Part of a small language model's weights.
Architecture: RMSNorm before each block, rotary positions, no biases in attention or MLP.
Each number is 128 + 24 x the weight over its row's rms, rounded and kept within 0 to 255. Layers, rows and columns count from 0. Numbers have three digits each. The size before them is the row's rms in percent of the matrix's.

# layer 5 attention value, 192x192, rms 0.168, rows 130-191, columns 96-191
101:132056163139144136107128158090157114155144145142170157147118109127113095170127133118091091135126157140124145107117134119095110118119183147130125135125143108149130083101152158165134104120100121108118139099125100100134098133118159123166103153147128123113137114138124097144137136139097066133
101:113101118120161118122139128125107185103134067098172111149128122155131109122083120132081146123123121093165156079120111091114129148152118127139126114110105108109103122129142138125084142129122098135142145132123121136120144146062139135142166062136112133144146120120115151140068133122146110173
095:111138116144122158136103151118117090119087142086156124116096129140135135097114152148095112115087163110139132107102117135126136115124122177089146099106168123151142101119174107094143167133079207144135129153128111160116128152115134124154093126090153137105187155128115176128143165167116101128
101:120126153126131172158131148126133135104148139133096113118150117118090133143127163116129114096091151136134112114121164118099098141116091162093119148104137133093123095152109125111119098116121148125186095166124042112104103153107152139081143113140164155149135148146117101142133135099147117107
097:102135115125146117098137144127103090105135133159101115106072116103129125174192141135161150140128151118086138062142145108122118167146136053137139083133147122139129128099144149129112142096108156112148158136110151096140131112108157087121160112123144125109114105134115142145135105141065157130
099:126113143146124099141133134160138159127168136126164091086146132109109123106121157070111082103146160108116125123141133160152151135122107163139116107159076154119181112140125100127152194140141098120138095154070157142118199159084117121107141115139131116124170124128154122161098094117109115121
097:126118125174128154110106100085162129114075159174144126153134117102079149141105131119105155156123131139071123167137157114127135167150157127144118076136099127136132148145128128104137142112117113146146138132152153102168135105182155108148106130101133131127060097151109105140107091155084125092
100:107138133132113085131135163173089133106128102138127127100110119135087141169125119097137097130128103121132149187148091114149089116100142105138156144127108100110107110125149129176181174191138106118124173171132115062103091117123122073112187144112127136130152118142126116121140117117113139139
097:126090098126113101107106115121139160153112126129131139111118117095136090157129128135108114170126110146107134104131115139107077113126122107135130115113113119126125131120136082134164061098147115115096162136177143093161085141122103095121102122111123117083156143135124156162133113124065116159
105:135159128159111144154167138151139117108120112084099078135139109162097099108153133124132120123116094128092114182136172127152080158126103133095100121147141129132171121144202115099156129199152151135100176126167138134124158157108112146135143124120149139107121128105125156128101155116127145154
097:105162109123077174159148150091143130106118110087148134136119131173138176144119108099129116100109137106141145122068136137105129120138135128150142130089119144150125122136093130125122152138146119115136144180110155144136157121094131135129108147119130132125132114121145165107122110184157200148
092:122119109164138144135100103111137113120106133151112168173162121125077135096128117150156139070152133152126163156140129095174111139112145158057136102109117136099119119127118098128146155127149149184116148107138129115091142113142113123128154136119115135117119150174125097090170126106153134115
095:155139123127129133115115113165144159107144093131111136162161169160151131181124136123158131141111120071104084105093087134137179092132126155111121083139117152123148107152152071126123124159127118171141160151189139122174174124115131099140136158102077137108152154117099102115123132138132139128
088:157111164149152110080158142116138106079113123092115140124150127180113108115113095129119104100136102142129133088101088153109158116129122102087137129149096146115165175134138117161100138122192114142122121145109152098129138105130179137124152143114123096099097118141159101134134143099139165144
095:123086137138125112133145087152111186122115118146128112110115153164131156143112121096104122129135102107105098141159177141128131136130139132141074152137129182124176096112145104132137133166152138161085134155124149129112129116158135182111126106163143109101120103118132160163154124081085174119
095:147146100160128131123143119116154171136145102123132130128098151165162117130146139121172154118152113128165132101170116156147100104116184106104152135104119103207152112068143160093132165173160170121125126139164114145172142108113171142124118135144124147118111111101110139096156134095094113146
097:136117107141132149131115100167172100177126095197109101169137097157123160091114184123106138179092141168149125159092106130112100108126116097113112098107095138126137074123136100118111145137150142113112122158155153121135115096110115108136131178115138139119105123121141149143135129128159118134
098:116104124140134168126119137118145098144077150103103119131143104077159124155165126147109112151102104129113143143129173123148100128162114134163132129143133136114151111108167115095120124136114121119136141092169157119138111140134136088154105152112140113128139124175132188135130143136165115116
088:102104133134139110146126111111135123115112125162142121109106135124064139120158074130166108125097160100151126086120103159126118162124145184179137123139152144110125079107131118163141135117063129151142108115102120156107134134113118129087134168124143113129097143115146167159132153131130119144
095:120090162175114099159093107124136124132114118148111122164117131143114140122113113121151140127083113110145110109101129109134092146119180145136140087140175150129089130146154159131096135107132145154101126120098154152180124165095116137144123120143149075103134163152132128156122134144139134170
093:094167125085110118145104125087153145134112084082132118129130151102139128114138137101104105133103141149110118170126144125095145183176086147093121139164097154134149116099118086170095131132155104141125121155113106149085178125150070147151155111132147152133104122108144172139118130151123139088
101:176153138147092161108132122136157138102138113146123126145184127123125123133128097155108134118146127135115117124126116110178198139148144144145121188106161173151088135117110134138133147108076147150136138149150113125189110125144139136092170130134158120109134127073198143124174150110143098115
106:164138109127106058104149107159164118135158155122121147110128125107169109113175125138147149094140116116128139123119138158144123141136112100130132124173152128132101127134158084132161143124153086141129127138098146094114067129125120123152128106168103092101143101162089101114121098110117111131
093:108175127133129104115112151118101139123185162167136098115085116170150139126092098170127114113099116075118126101136105132143096152094115141110115117132093130123138137174130127136120166130136141131147148135138097117158126099121128096123139142109139119176141151125111133108129170132124114132
098:127147140101143194120158121124141080157131133106169146118114137084138116142120132094109141112144070125136107165126118171120107083133082138135133121167155068120124092112113133121127157100158111085148153127144145109122115178086125157144141135135163182094114132075135128127125124108133075159
094:164113086120112146135123159145133154154136149106120144115118174134178124130122175123098090166127140184113123094158118160091142106193132093095087096183125089149110106158117131153121116120102107114151166138156084150168144144127128124078144119140139106128130113098120135156130075189090118144
095:130108156079153169158114075190144159140104076156146100134088104179165118149154129143138129160162159095114130095151092148119137127133144138121115111147127137145088065110157152128075172139116102144146130121143159119139105136152144143167154144129168131147129125097115130163127126166131158123
099:124118112169102118124124095161095099156135120104141124148133139158102136170136073139112162131139140119119134141141118156124115126115115090149126123089128097110172134160140133175144131154138129159109127157120137121150131097148130089131125137124104106135106112104135121168158095117106156128
098:151126141130111151157116111131109154111129132120109104157117149128141112104100147148086049118102123133132135143144112114117112139150114135130138144124156158069147096143113129104212110117137112118113139109111116118164165135130116103111135141149097147161127116103162118124164133090125136135
099:131080146100107124128135121141121095126121174123126139140085179138123160103110123117128126160091100112170128142138144143127123115153121112126093157161105125165122122154123092126121097096142121093158114159124144127148130062114155134094186110122091108117143100077143103133113129113151091124
103:151125141149093123166145118106156141117105113087099101161094130148138131131105123141141148157142121114140128126138153151138139115120170126125096121102101133136070106112152129117141107139192122162104126125113128093122152089128093127109144120148095123123099101140176131096128102105095135138
097:119130134132101146102133122102132149128113141173157135111124107083123118167144154135106117112112187122117130160080136134093147127148129184158116156144109139088072074102124135138156117105071130131139146151128153105092094099158139098127140145134132121150112132145105129106094131178128122137
089:124097145160138110144122154121134134171135157132199153106139130105127139115150108150127089122111134078135127131122113132110120120131163167117141158107160165070158179137107153132083139127108134119142142134123127116102114110117134101129174121119097121157134152124137122140129129183085157154
099:127128106101121095168154133099129133138111127122108150135064141132124079174139091154084089139135084087084111141136140136126164100112083126171169119141136163155122127159084154103169128151149108121138121113122098124153113223131124100129108139159123119130162130114129155114106124141138150162
110:120123127071177142107144100117151135141140154162126131132124121163153133089141115134128141117111161102164093123093117115128150177120139131142121148154150133110133165169117081135131159112089164126166124160142127133098125130126093101081114143114116106147149133124127101109137093138117156156
097:092142165162141136110099129128132112103143152128167129148116172089114168126139124103101139122156103143108121200055169124098100141121128124117118132091132140114120112104134111164104112144159149200129140135145147145089140126156121152149119098140146110143119106109120121139091088153114168115
090:159149103135107119127139142155122149086089139134118151103135131091168119130143137129082099139122105106132110104131124109148104120120101121140117104086090135154166088156105161133124152133166080130135154127141107163157099120144099142145117111130115102146139080136176140122120101158147131126
095:139154139140079097153132177155122143138158153133130166121094134136136100103103133170150152121130113139124127115121074148166100141103132114095142117119130150125147160152146149102103170098108143123142113139098121114124114130104152153130148139083089101089109108137067178114133145142106125151
097:122139086142169102124156134151119117131129099069131132155143108109141119100135136121105124132108139110114106080086114168125118166128173127139115134089110120126140178120065127139160100161126107123152159139111067132125136130116166141112150165150137090104116177088108124152141096152127140119
096:132128153122148171102126124089089117186138125112135116132134156113103117112116143176137105100104113131168126140131158097094122147139104136117154110105164082114133113160125094166132150144118108113137091122141129148126105096136103105125100126147136133138161116128109106116139144142148160121
102:168164075170135183148147120095131132146111135127141125119091125119149111204112121125127150114121133104120095128160098172170160080164157100161150126127125146100162132113171138142137120136112138074150093093149126162099126121132122101105172114119148142117160120159125132115113125125156155105
104:103167134158116150127120119124145137121117156087083121140145136138131137135132119129066104147170118126124139103111117111124164110124122117116124126110134135143113135125124131103136124174106144187137146090159122120165131112157104110105127149085113136131138099144150175154129156144165143127
113:091093149130142168142115075106157123114134129177106126156135175129092185112104124110152095150109152136145151168142140145097121119137093124132132158129118118124122084141128121130166042142107134133122112134130112110068108112085112096120128130075110185147150134079144091131074155136133094091
102:157161204158143136151169162111129094137165110116133124147099127163169135146109099138139144146146092105134140114122113152160133127139133165147120130153091166123081144137122128158140138086134138159163131128099129109121142165136128147113136171161168126130112137083092109076157128148138160134
098:157121119129155135169147114090117134165144119122115106147174138143109159129124114151149137076086148101132111145137109147080143137116130122159127111126136112173115139124101128143122126133149150123135146156141144133107160148116159123103139108092126119118128179128099135125131105119114096144
092:167114128136076102071153154155090112141140149138110116131085159149113106175123152102116114149117136124098132128150131165115118123138112165160132159130122175145155158144139108134168147113115126140105098086158101131087119128151162136123150095103133157118121115135114150139128165090145094127
085:143086167126098136127113087112154124116087120087120125082130155129126101149120177107116112186116147103104147096128087152143054118121137166104121148109100133125142102163129149119126104141120134100125119104100134142136111132100137144113074138121090127073131120137081145132090177107157141121
095:100145108119154129120116140135108123121102143119143152143131152147115152164170131117171117154161153099127125106112098134149106092151163124101175148138110125155124102139159071064161082156113157154104141131163123100116114137102121186115116108113140137143087142142138142106148115060123155140
099:143132109116121098122122105107191124130161144120091110139131119128114160079128154129129111128136125110141126147117066120124107146130151122125096162144130141141144126125131133133133112134099117150096092134121086157097154201107146129131136130105101144146152095116113120143133125101141143146
092:131185144128089126145119152148154143090146139156114150168153132131124128110137145157083135101093138069136134123139140150166144108106128151162130177153113146102182120170113120140120139075153166103112138130119157141133142157157155169137113120116129139122143096131136095105136146098147120162
102:138126159113104126174167119124141121129136129126132133144141114143128121107164144115115111141131143140092072106098113154120097136146152177123091093081161115107103115122119205142144156182145084119132121120122129138124105117151093113109148091140132132093091122063161137087111139149110152136
096:122100111103153130099150099142133075145109156127101080129129154116134121143113110134148151119132126127128153085094137095103083136133112164095143123124106123116123113114095111169117114110128160120097134105092169113094101141144151127168152132121141158144110206115050118141126110156095125140
095:109133131115157095117093149124129079149088156150117142101109131152132122101128132141131122159170137127136136131156146119114133118118138135161141172203133130123114153159118151180098094174099127153072154108127138125117146133109124150141164127120105091128144134106104100095085132102165146145
094:111102163126117148148118108173118123114105143167164142131121148136135114130143130119139121064127136122123115103092158137151115112137089123124127175157108162110123151136142079150106096117095075081146135129109084123149118151138165119116147185120135167119143146106111165140168123117076134108
102:154099108155128163142112118147082163089113159095146127132132103158143116147145122108115146169114083102127164126137120130114130128088147127096092105133120140102121109119105120109134130110115134114163131128118177108132177106167114154121124173097172079135097141144126088125139077149088118100
101:143129131132137127073114080093146112146103137160140156104146167122127162106151117116150117127128156146128132133153167144146131203088118140161121152165135102154091088120124152158090141139131112145121104163095143138137116097130157124108133130110134099129113145084108112108126122131108081169
098:143074169142091143166115133127121128102132160142115089181086129121090136088136137106115161168113160125118105170097137116148107112119110093148096100144141141097165167116124124144125151157108156129163085099127097120074155109117138161094083104166152103131126123100192095156117130145138093131
091:158122081106108133162143113100189104136104146170130144168122118153180120071104127129111132135102145146135121111134132146150145149149155097175129127132135140135119091122142100143127113142069174129153155133137111113134119144121143107119118135135164139108152134119156152160073108099133109103
101:104160121133139103113121142132121118129140128119118153115159106151185163108162117134113174117110087163132138153114113092127090109130147130116089135179101142175129110164142104126118098140147093148145122170169152084080139101147101129119100119143102163114152160172124134162112129121091131132
100:116119171083148150173115116131144121166146132117107114128156117123126110121152139107139115109109147142106117137157109149193129122109151144150121091114152152115136135157133128161144147097095157078171115127080118144070168157124115120157174131158157117179126118152115084172153116159125089112
091:080138124120118137137126111131125130151094106130136083153131137150117107124113116118120108156128129174127137126115114110129146170148142180121067157158096171128149105120142196151112141145165152132117094155151128129122103118128139119129109148090120131141134139140123126108135158092178112132
093:169121155107109131163096134147088167092137138158144161118106126118152126115137130136156136100132083139174102082139118096098133152123130174154110153155123146104088134138076114088153172183141175127111132154094117095098104134172146101163157132096126082125103076171150112161145127128139131103
# layer 5 attention output (transposed), 192x192, rms 0.148, rows 130-191, columns 96-191
104:119096159159203144118127152129128116136096149183156111111097163136120081133167126163165126138126109128100136151094096135156128126114114099107129101106176123153102104162124135164194118080126094141156137091137124143120115130101164177100109123124127120107094151124146149131151183126118125118
107:126107133159136107092111117122127134129135140150109179114163107148095107137111085130146150142132125157128124136121085134095111119130137155122161123093082136144144113108129124118139160095173082109125113141102145104099170115123108157125137083130097085119119122106116156140100112151124163095
098:137116140160127106175147153146110098138131137144165141155115150109102183137117143132105171139160138131066127147077158127124145118134123153136106136172094149103128098167159120127186146110145139143195115099111146119120154156174111143097127150110107173150135165144138160115105116123144134117
114:139123132140133078144141154135113138113123124144143130162166134134152137108105146110139159126135146096166079143111104138083126137102115178086157132104127151126093124146103132123125153138117204125141083122150118119115088110125116132151134168126108132148101155153121159137100107160122141112
098:099103084161148161117119128146071099138149153116144132135123119157096122123137136112138082160114109134125170101128166113153184151128090124143107111139134152132124112154143149135144137129140094142135171144178174139169121103106136125092137116119125102115125133092118140136096102156077113107
108:093123163131128084153160132176125155123145117140150107106149161157170155151125130090130101108080183137144123091158107182155091108112115129165134125137078152144116117152112129139122125126128139110128101114110119142127099130158124127112114107087115096115141125090113063164095120111133154141
104:115132098127087119118123120105164121127116088122166110128156091136116108130134156160077139135132141167100159091133168105150098143105145112118119144121145118128149130174130098137104123103144152150121172112155177103150137110113166111129099146071165128121120138119194131111098096146100088146
105:111130147160148100127145126114097139143152131110098145090129143149107172144132139139133107112188157106153144072182109091172137158121090124124152140133117127137164113144109114161135123156100110088145177169110116128152141116135114076131109095108123157119174148116143108152168150107098109147
098:089095137142097123111137144111145125139145129120108120091119115117114129127148140150158117145164113129115141097118116145152139098160131140145079136136107159115118112175104121104187102085124091105124188110143109091145111107099091101161126108159115124130144148175138166128110132090086122128
102:117128114144110115129123176130120134117148092085108135110125128157138130118090096073087109106162136123101139168170170113106083123176127163110119123102110100126111099139149133117164140162087126086118125156171135094119112147146150137130142126139173145139112136119092146121119136148157145138
105:154169120134113127109080133129152124095102149154116200153103158146126154117116155093132124110125102112112134124146132116095133072130118112123110130151104163136091131122106134146116099089153133115101171189135121156117114128119117163130104118055177095106139124100102117134121148127157151119
100:138103142143115114131135115098158067142109145104136120123126142130154149135111151163139113117135133123132126138150147103160094133120104113095153107148143135120101110153107110118134160148147159166155118138181120143141173133161114156108107105134138102125087114156132132161108127087147067122
100:132078103134096083103139093123174104150161109123133133096145129149120155155115128120090126144152138117082118110110121129131128134144159130148172137110080124106088110150117137095132106137110106161097127145132178119145191118127118135133146133116103137100174132154130148127178100144144107104
092:101154163114137102078120097140138173097118129110125149118148119146100101115125096116137136113100138108119113111133091169073143162091111115136180156091099093120139099143126124127106132100168132114142113143116112132137151113078129100082119106102120099160165137164102141084143181116127136145
102:153119135150088163164149090136120161143144109128141114152091134149151128121129119100110102128098146109122110142134118094121170108124092111177082153121091133134123132127144103138130119124109119121088152156129085075113134115158178098156108115132129131118153169114116106137105085109134144130
098:133149134159132138108145076149171167122185125127110150141125140107094133128111110112141178148178131132125133173117114123153136128132168085129138080105117122142127165162124141123099123104121081125096164137135108110161133149123135125150140132186123134099100133110118126130107127133124132121
103:157147168117098098124143114118148139150129099125108139128134137150141167155107152143119122121143152139097113149116089107130127145154147142131098130112101128112130170180121154121118110132147095090096112105160144114081098125110125131167144122109145132144078148144157129186104120164100147161
106:120137140117143147149085172104143105124132145098126122121109138125082109159145120114103118093137104156094159145141153103121140115143128152133170127155127114125107123140155089179124146146141091085172121114131106151111112155103137101133113141120149144175119137131133138118106171153149132095
100:095141148128103119148093105125123099125098110161128133100108150121133162113133118104167160129129117125097112111100143148129135114082116147146128134139163150134121102076135117136128109146117153131189119107129149104137097141130140118124135114154112120129100119106158100124097141136125158121
103:149086118105147116096122113123121132158136115151092127151128137130152119143135141199138168087093096145089124089104157126124074100138175133138125118151142115120125094124164122124109150096087170132144107115167165111133123118115155132134139105194124085147107143165125147145116131157110115128
107:104118152111107125123129146138109151127120125134151113105085135114166133146184116094141133113083117181086147144136145147143132127140123126124138118085088157154163139121130152135101138175105162089092114145145151144128099095170141127104137094138125142174119106137137167153136178133145181147
105:169142130139132170104117094130204111078109139143112096157123077119149120119138129123116096116135119111103090103089116106202143128112131109107115148138123138139100105169140116098117131150154125122097106128143108115166150133160157107144148146146132137165130128122182097095132121125166127136
109:097147098149110139097138151174148112171132123117127123108135131121145116112110148115203129105116149159173126143087143138107140104145119106144126123103156103108140111138110123153127124138134140131125128146153123131109140112128128063127137093121118165083176152130156119122184136116128081133
105:149162139093140142133095168093105118180125125121145144138175104135140127130109137154143099103120094109136170119094132127088076193136133152147139140132100116115129134160116118134113155115154126143168131141084135105144153139162098109121144152151136127158128132121144105150109119161135145137
105:113106127119125151125162151141144173155107137137135160084133122139103112136156123123124121099131132120164131154166139141153139084157120144149092083155153079100093147124110110138104102105121101112148111100118113104115089162112131150141140130137132139124123094139135162150109130103128117121
095:102088167106145111113149155161131113149131132130140106131085131111130146126150121124128141125152138168136110135131117157121109131130151148121089123111119143142122090106066218162132146105165100120124166120143152127154115148129109122113132145114147119117116109133102103104139107159102152167
104:138134139083141151123111108129109174153134146128189051107086075141120160136106108158105111101122119144134132099124101120131144106144163138137137110133127138124128122114156151158142148127154096091121122091114167107127117102108132159115110131123142167106079153102160125123132078104103170103
106:139103132152120168156130133120105164087117110077148130143162186140128136147128062133128112142134153117120171099107092094111117128112118094162091104129136115116130145180133125093163128151116127161099127171117107141126141148109117096120102122143097138150148134177161128138177133164124143136
106:111105125109179135169107122147135110104137108107122122140136155124154133096161112170063153113130130148170112138113137137120133160111103161111107165108118149100155085138111080135144113122120139127120101095083092157130091141149095127107120128120156177113119151145114087129138119122136153144
104:135107161119138107127151124110143159143143147143152119146137173115171132139075167085121086143116112143152117141122127139130145132126112154117137142136107111123172134130181133090086086115092116100131148177141086106133133117078122148112165130111106099117130116108154113138140123164160123146
102:147122129117135170143126108108133111139129175112095154144109125124153131128094132095080139123146131142119101114098135117120121081110129096122109105132096118123092134147157144102128145128134097124151157122107151111099095113120109142133153100147141098157092130067090128136163152113146080123
098:120135121133161136176100145107133189095084124143190151096097186152119123125159182167135121121142152139139127099116098128115150076124131131124147120121140180136118134113126135097130116077148139134201103148155142105114132093131132124168166156129142118112123163128165107115135128098126139142
095:125121163137100133141100114107140104167138114131169133132157138186130152085174072132124141145146172074099114086129171115133131088130122133102115105106128103110135146080128116152096141138145163089176100156160099102106146098147101117110141128101128156153130131101183137164135158129183110094
104:096116130128159151107096102140127102096083099121111144145066095120119121174130110159110079110143084141119087146138196157058162131177129138160134112101131114155135088113164145099111101117108113114144096149100147144117083138130127112143101151167138102082162154111145151137119152124107115176
107:182134150132161143126105138125124126165120119131099159150105129128180151144143125118140111140139150155157055154122125129124103161128126126154137154163131123103146128149099122137099134094151157120131103119110112107112128100086117115111141144113076119080114143122095084106168077133126146126
102:143151146153127161138124123105138102092119161157137131154141145130122124126122118118140141119102110155115165123117175108130118114128114123144168120111097089115151107161129144123125123140094169143132124109156133128112140141110134140122163120129125108110144129086120142134097120141122168136
100:107170117144102112099102094122110165098126165133118103098141126125071138147135142111134138138118123122126093114098121088162141168144090163078155147163117118158152104115137155141099119147167098101123156138117148104158108111144151175128134131124088115141138135138109138117104140118142099125
099:160128127170164172119124120141098117163105155119115143143137103175144105092093111127153145121108116118079124078151110125129147193128118100151147096118105131141121153109131109114158124099113107107125110125161110140152126143150119142127160092142080137126130115164147085146130157120103088145
104:141092096113109134089130124145148138144105154114146137155157148101091135114144136118129113141163106096130121137127143149133152138141116156102133139148105140133088102105097131150122137134138160116118087080130103131136165131114120138081124118165145131099119160146088149152153141162133124114
101:092102081128135141083155150117091120160108100119153138132122131112119169094116120076140120113087092112172128139109133146116141106136153088085099154124163126101144120185130093133145151160107152127153088135107153145139142091139127159141094193139149149134127133129152089109139121140119197116
104:184154108164084161165111086095163112087089086090129115143091120118101142167185143109148103131144181128148134137132087136132145101172153124132125064115146146105149123116137087125111138141129157152117155116118137154106173148128121139136119169155154166142168096113118161108109108144125118098
110:133109137129102148120123121112133108096113187165091153153118140089121133149177120120079139156136155124113131112096101098144151125159127122120135136144108199114089131172140129115160092144119097142131111146141119162161127109185136133128122124110120154119126119127100129157100091168149106126
110:071109138105150106208148149110169130135134125130157091147112128131177158111123142138114130128087128149148122142133151124101144151114127189106140125105128156123119153147100076169117118085108129118132118146142142119118159111122113146155186108076101100141115088129152143102119111092146132141
110:147130122134159117116127122107127112158124118122077137137112104159132112154132083118130112123116141168150121142115167141132132153072131099153138152132096132086055130078133154149122102125134137128119147139178150118120121149097125142130111150176171123185145096120169094129171093101142123144
106:098175148150176105133134087129135135135136154099121131154162132123118137128146123142106118171109095105177161104109141185091113126111132095161130115114158131142108141133114117084150146168114158165143095133155156129103169173138119128110129153095150121110116154116119164136138122101095138103
100:093116129186102119180193121126131139140096126076110131148103085115133164132140147108121103133090165130138157113154133148119165129089149145120105120146131123166144159145137148089155103104110099138106116078116138110091110116152163127104150129182154147110151159107154134138120135103151122100
094:114135118099117099100128102088119162176094162115122088131131159131098122112122142090141155149126087104105115137097119093125154114136130161111162102146107153133131142102122116139131118139132142112095181112097129151122147122156149104146118101095135105128138109124116158125097152092146127076
103:173137106141086142154102100176168118121125149123178132092097141148108127111125114144111152158145131050144129128108116132148111116114124166140138135123146150103138137148126080138132088119038132158138130113116161088155138134135111145122099123141151124154133136114143150096172135123109136095
104:108168119163136137141130162112185121124165127153132139135138121089138114111121158145117103096148123130104103119133106126137177132123123094168135126180092137120171142150117106127137132159109201137168128122140151169087137149151123085138176125117143141103129153142115120153124142123159165089
095:147164150148124141172134169164175112112082096106115146153185135125139141140116140161148131101063144152128106177134094150126098141125096149125147173160142112125128113132145101120142143124132121118148127118140128142137134087139170133130076164145093189077177158134110134176098136115157123123
111:118109139161117190147134146111141146082153110130083153122075152078131144140123140164149162158119110134137094134132159099142169104176139177093085110091145102147110110110102191128132120160129146123128122133139124104165143113135124097116157163103132111123116159107159138121123130146113148169
100:130117134117140149088142099106082131123094122162127117148133157150129163156103154159133148132126126126131127102105150131095096096158127136118145175143151083117125135131122114127149102136114127162126164156107125078101138088099132109132135158136120141127093134129097138142138103120084148132
105:151134156119113114125097060106152100107099127132120128111143148167120125106114129150152116124122176149114155122167162102127151107112140140149133151149124062144112127105159158163081116148078163154138111103149140164097160092107141127131135115133141105151150114126116113160095165122162143136
101:132139164141104106208124101149114121169155119137151104115103145132109120123160095138161109101106128103138141119103164156139127111172113083146119113071145094072120108118096141122142101131132152103155133129082101121140106113121128154115117157159155171154139098157117118110142126133097117128
108:164104090099160153161158141155134165107132115089174142142134157143116117122139138132109100119126166090103153093136142083111108160107093122133161153122136156108123120171104137139117133129159139119133112107123118158171147136124140098184103087114134140112068126101114120096120089154134115107
106:122126140114094119083159105135141120117126125149117106115148176134155100132083141153141102141091108100105174099133154088152156113150126129116155117163132113097113157148080131146072118116136162088183133176126153131116126125087146113106133156149109094098121153128139130107106122113123151137
105:110091157155160117183136145160108083196120137151118099182119141127118117105137112106106099165119168157131056129117173122147141191095111082121125117148129104146164144100086095143115142121097155097136122114080155147124104124122126159146146166141149121143128134138127144129102093203123109139
098:138107156111141128132096167192149137111124094146166150125080109108130182092149148080128122095118138129141133105133145124131175134074166136150132124157142137131117123117132086085115104075156115127143166116133147160069163125122121161132165148145089083088138113120144098130092127116095110133
106:168154138094091072130055171151110136149125131150153139145134103113119145113130172089126101163154107146129102116147097146158134108124096126113153129129111117159135120140143151146110139096115099116099155135172115125158110158135105072131121119113123178104130095109123155158149100104081083152
106:081094136115163152165125112089143114156134095165120074143148083146141143123113098152131152136147170104121101129119154116168109100127157120115106145167133136123145163123105149142135143123088171084138114121153124159073142123129124155142116117109117135130138129152123124109144107168098135121
099:121152146118142126173111146118097157130070104152082136166091135122102128126120079150135137128095125135111133154157083093109148146145156153140151150128117157162133132169147138147135158161128122096096192138091141130099141093156120104096169137128128136190119156148188143164102135117095134088
100:137083163090169126158098098134103148090137078092145136126093076143131142106098169128154150129106125152149139104120118088097182142110111134149123154132141123154124130126125156118123157144113096145149122151095083101109132073158167121144149109127112137105119127127125136152169119154143134116
# layer 5 MLP gate, 384x192, rms 0.161, rows 0-6, columns 96-191
101:090113104084138140119118148139130095162141119112123143150119126085130130134149165118114125156131137148138157098108125135132119108125148140138102167142132180169123146144109134144112118100071125139166102138122146144102175135137099150105183064115148144150145130135145112177141141138127128102
101:100122152094112084111098088114122102145115123123136128111061146120102124132152067128133123172173120149136134129147089163121130119066143118148132073150118082149106165133112140101132109098113123118151098141103163116112108145136171145130145114151157155131095141126126143146138122124109109109
093:116131152123129158130086125154107137139115156139161119113145141144148149148141108105092137087159164054149074147145125140133105104093057101144165145126147130178118121126066169132159094138129171133155144128138110115109155101121111092120152155144118140141121146147131137109129134126101090155
102:133090113123080112112103156141089090143117144135102151100110141104157119133148124098105154056127113152129161115097146118132148151143153132119153104143152143128156123108167107191110115114114140119121122167154117074083131134124131133134157085119109073118140113123085120160160146127145114137
108:104119100147150126100107098116118102171107162118152100125101113123150144140149128145087124149127164141116123135126114121121098164148160147101133123123117122133124152090151158140131129179108153162183124128135186111117168094156154151116159116167138161148112171076126142117147135141147148151
097:160141134125088130120148129074120102147135113108122156058122113083120059160133156112141145146100148087124120096126124100134082137130105155149109110159128129146151127103119098137125098147134126101114108098106120140083142119176105119171166135120090134139128152130125151098113102123091157088
100:140139147151112190143139140136137113165152134123135125184150091101156137125126101112091134145081152125108127116130156113149118143112110128138125122111098164125168147122094124145132159126115138130112173133130155145135151102113148130119135105154129139138128158096093113124144175115144122103
# layer 5 MLP up, 384x192, rms 0.162, rows 0-6, columns 96-191
104:111130168157099109139171128126164167159138129094092131103153140159112163129121147107096096112178094140120136130119077097102099134142127155149147106141123098098156119142147086164133142138132154157163119128101180130094179112155121143139142102177146160125144097145151124112133161127124109088
104:119120164152098099163093111088138116179124123129122126180139145137111189162107095135073150146108106109091125153106133131111121193154127145182123123130125152123135141151130133113135147158148119131106109117144128147133116121147144126083116130068145104147121089097084127145128136139087152105
090:155142141092130117149120166144092113122119140164160145136141125128105169117121112142120122194143115110150113202137136089106132170137087117118116121147154106149159074118092131117154103093134118133146139177095105127113116123115116134116157130105089118098155159112128095106096165116101139103
102:077125130105136165154108069119166164147109123125201147137116099165142171124168117138126142112156111150133168113120137126112148153094068136185133111145128135128149101100120078118113155198139106152078131173141135130126142106094111122143081171119124155153118107116148115108126092113118087105
104:149127134117119144111109143121189149135114139110031153138127118136136086140121118155123156138098099099167121099148105095101123151107121144114173145149160120095148171115100136142114166095094150107121149127125098133179108147090112129137146136165141129143145113100121165133135088141115173146
094:111118121136119114101134144115184114140076138117120121117151176097111135108136132172117097138132084140126159153120186110088136118132141150129106145116121104094090142135135131127140110128135124155159129126070140081114114183141134090113101125111139107126110138149104146122134173120128104107
098:122126116208126150154091131162132108157159165118139131129152129099136151188105142197149162152102088117112143065175116117141121161149159163120141135130146148115110098154119106108162108131159092138125141127129118161175126095080186090123091146153123130141117146136113131119132134087134117137
# layer 5 MLP down (transposed), 384x192, rms 0.148, rows 0-6, columns 96-191
104:135117153123132137120129145105107150126155122140098146127149133161120133156150107104143084125156117087123101163108153078080168088114136179137126134125136144181097077129126110154097125135132146155142115125114139134090129152116135145150108107119129102098138108124158156165107158172120147113
109:144131127127130101126184130089080113125109134094131129159122138166149177121119097111152123108131108127151098123135142129152124151161086091164074164142165092108084128118130116115136170163123087123167129137181155140150154119138115162090147108143166132151116122140168146152131117169139106113
095:136178107136141146169130117146143144134126152140074135125142138144088171147104130116126148130112143113136111142121167104128151129138151156133180129112118160122163105125118129115145090125093109125152144142188159146125132173113119117111126170161145133089121124170181129136141156112159139142
098:129188113135103139124132133153088157138131147138119125127110113155121134140134116135118081117158154080111106099145153134129130131154110146142131123114153098151112114107133106097116129177122099106075136134154162150197133149158152138155079087139155153089151114093105113159135117143102147106
103:111136113132123117068132149134173158117123137136148172146151116160134130114122124169115102117117122108134115145130115105146092128151119143150158115106180131100094143132111126091140136139119120122138154143154126145159090104148147103109091155127213104105104113122128133137156093138098091171
094:137117150129121111161092112152097147105149152114125088140093105141139125112097141089171136152112129129121138113122141132113140150117114160091124124119119147111107092135165118165107134166093110117123106135139087076145147099169120134111129119147081159113123119152151115136124130181086117118
104:131119164141129126164090115120159091107166093096154124141126103146177163146162113120147138189085183102114129103130176145133143102113125154104121125115097121147113120110164095128135161122127147108154158145143118129124152139134136148161138112138129135121119128172110123160087139136129116120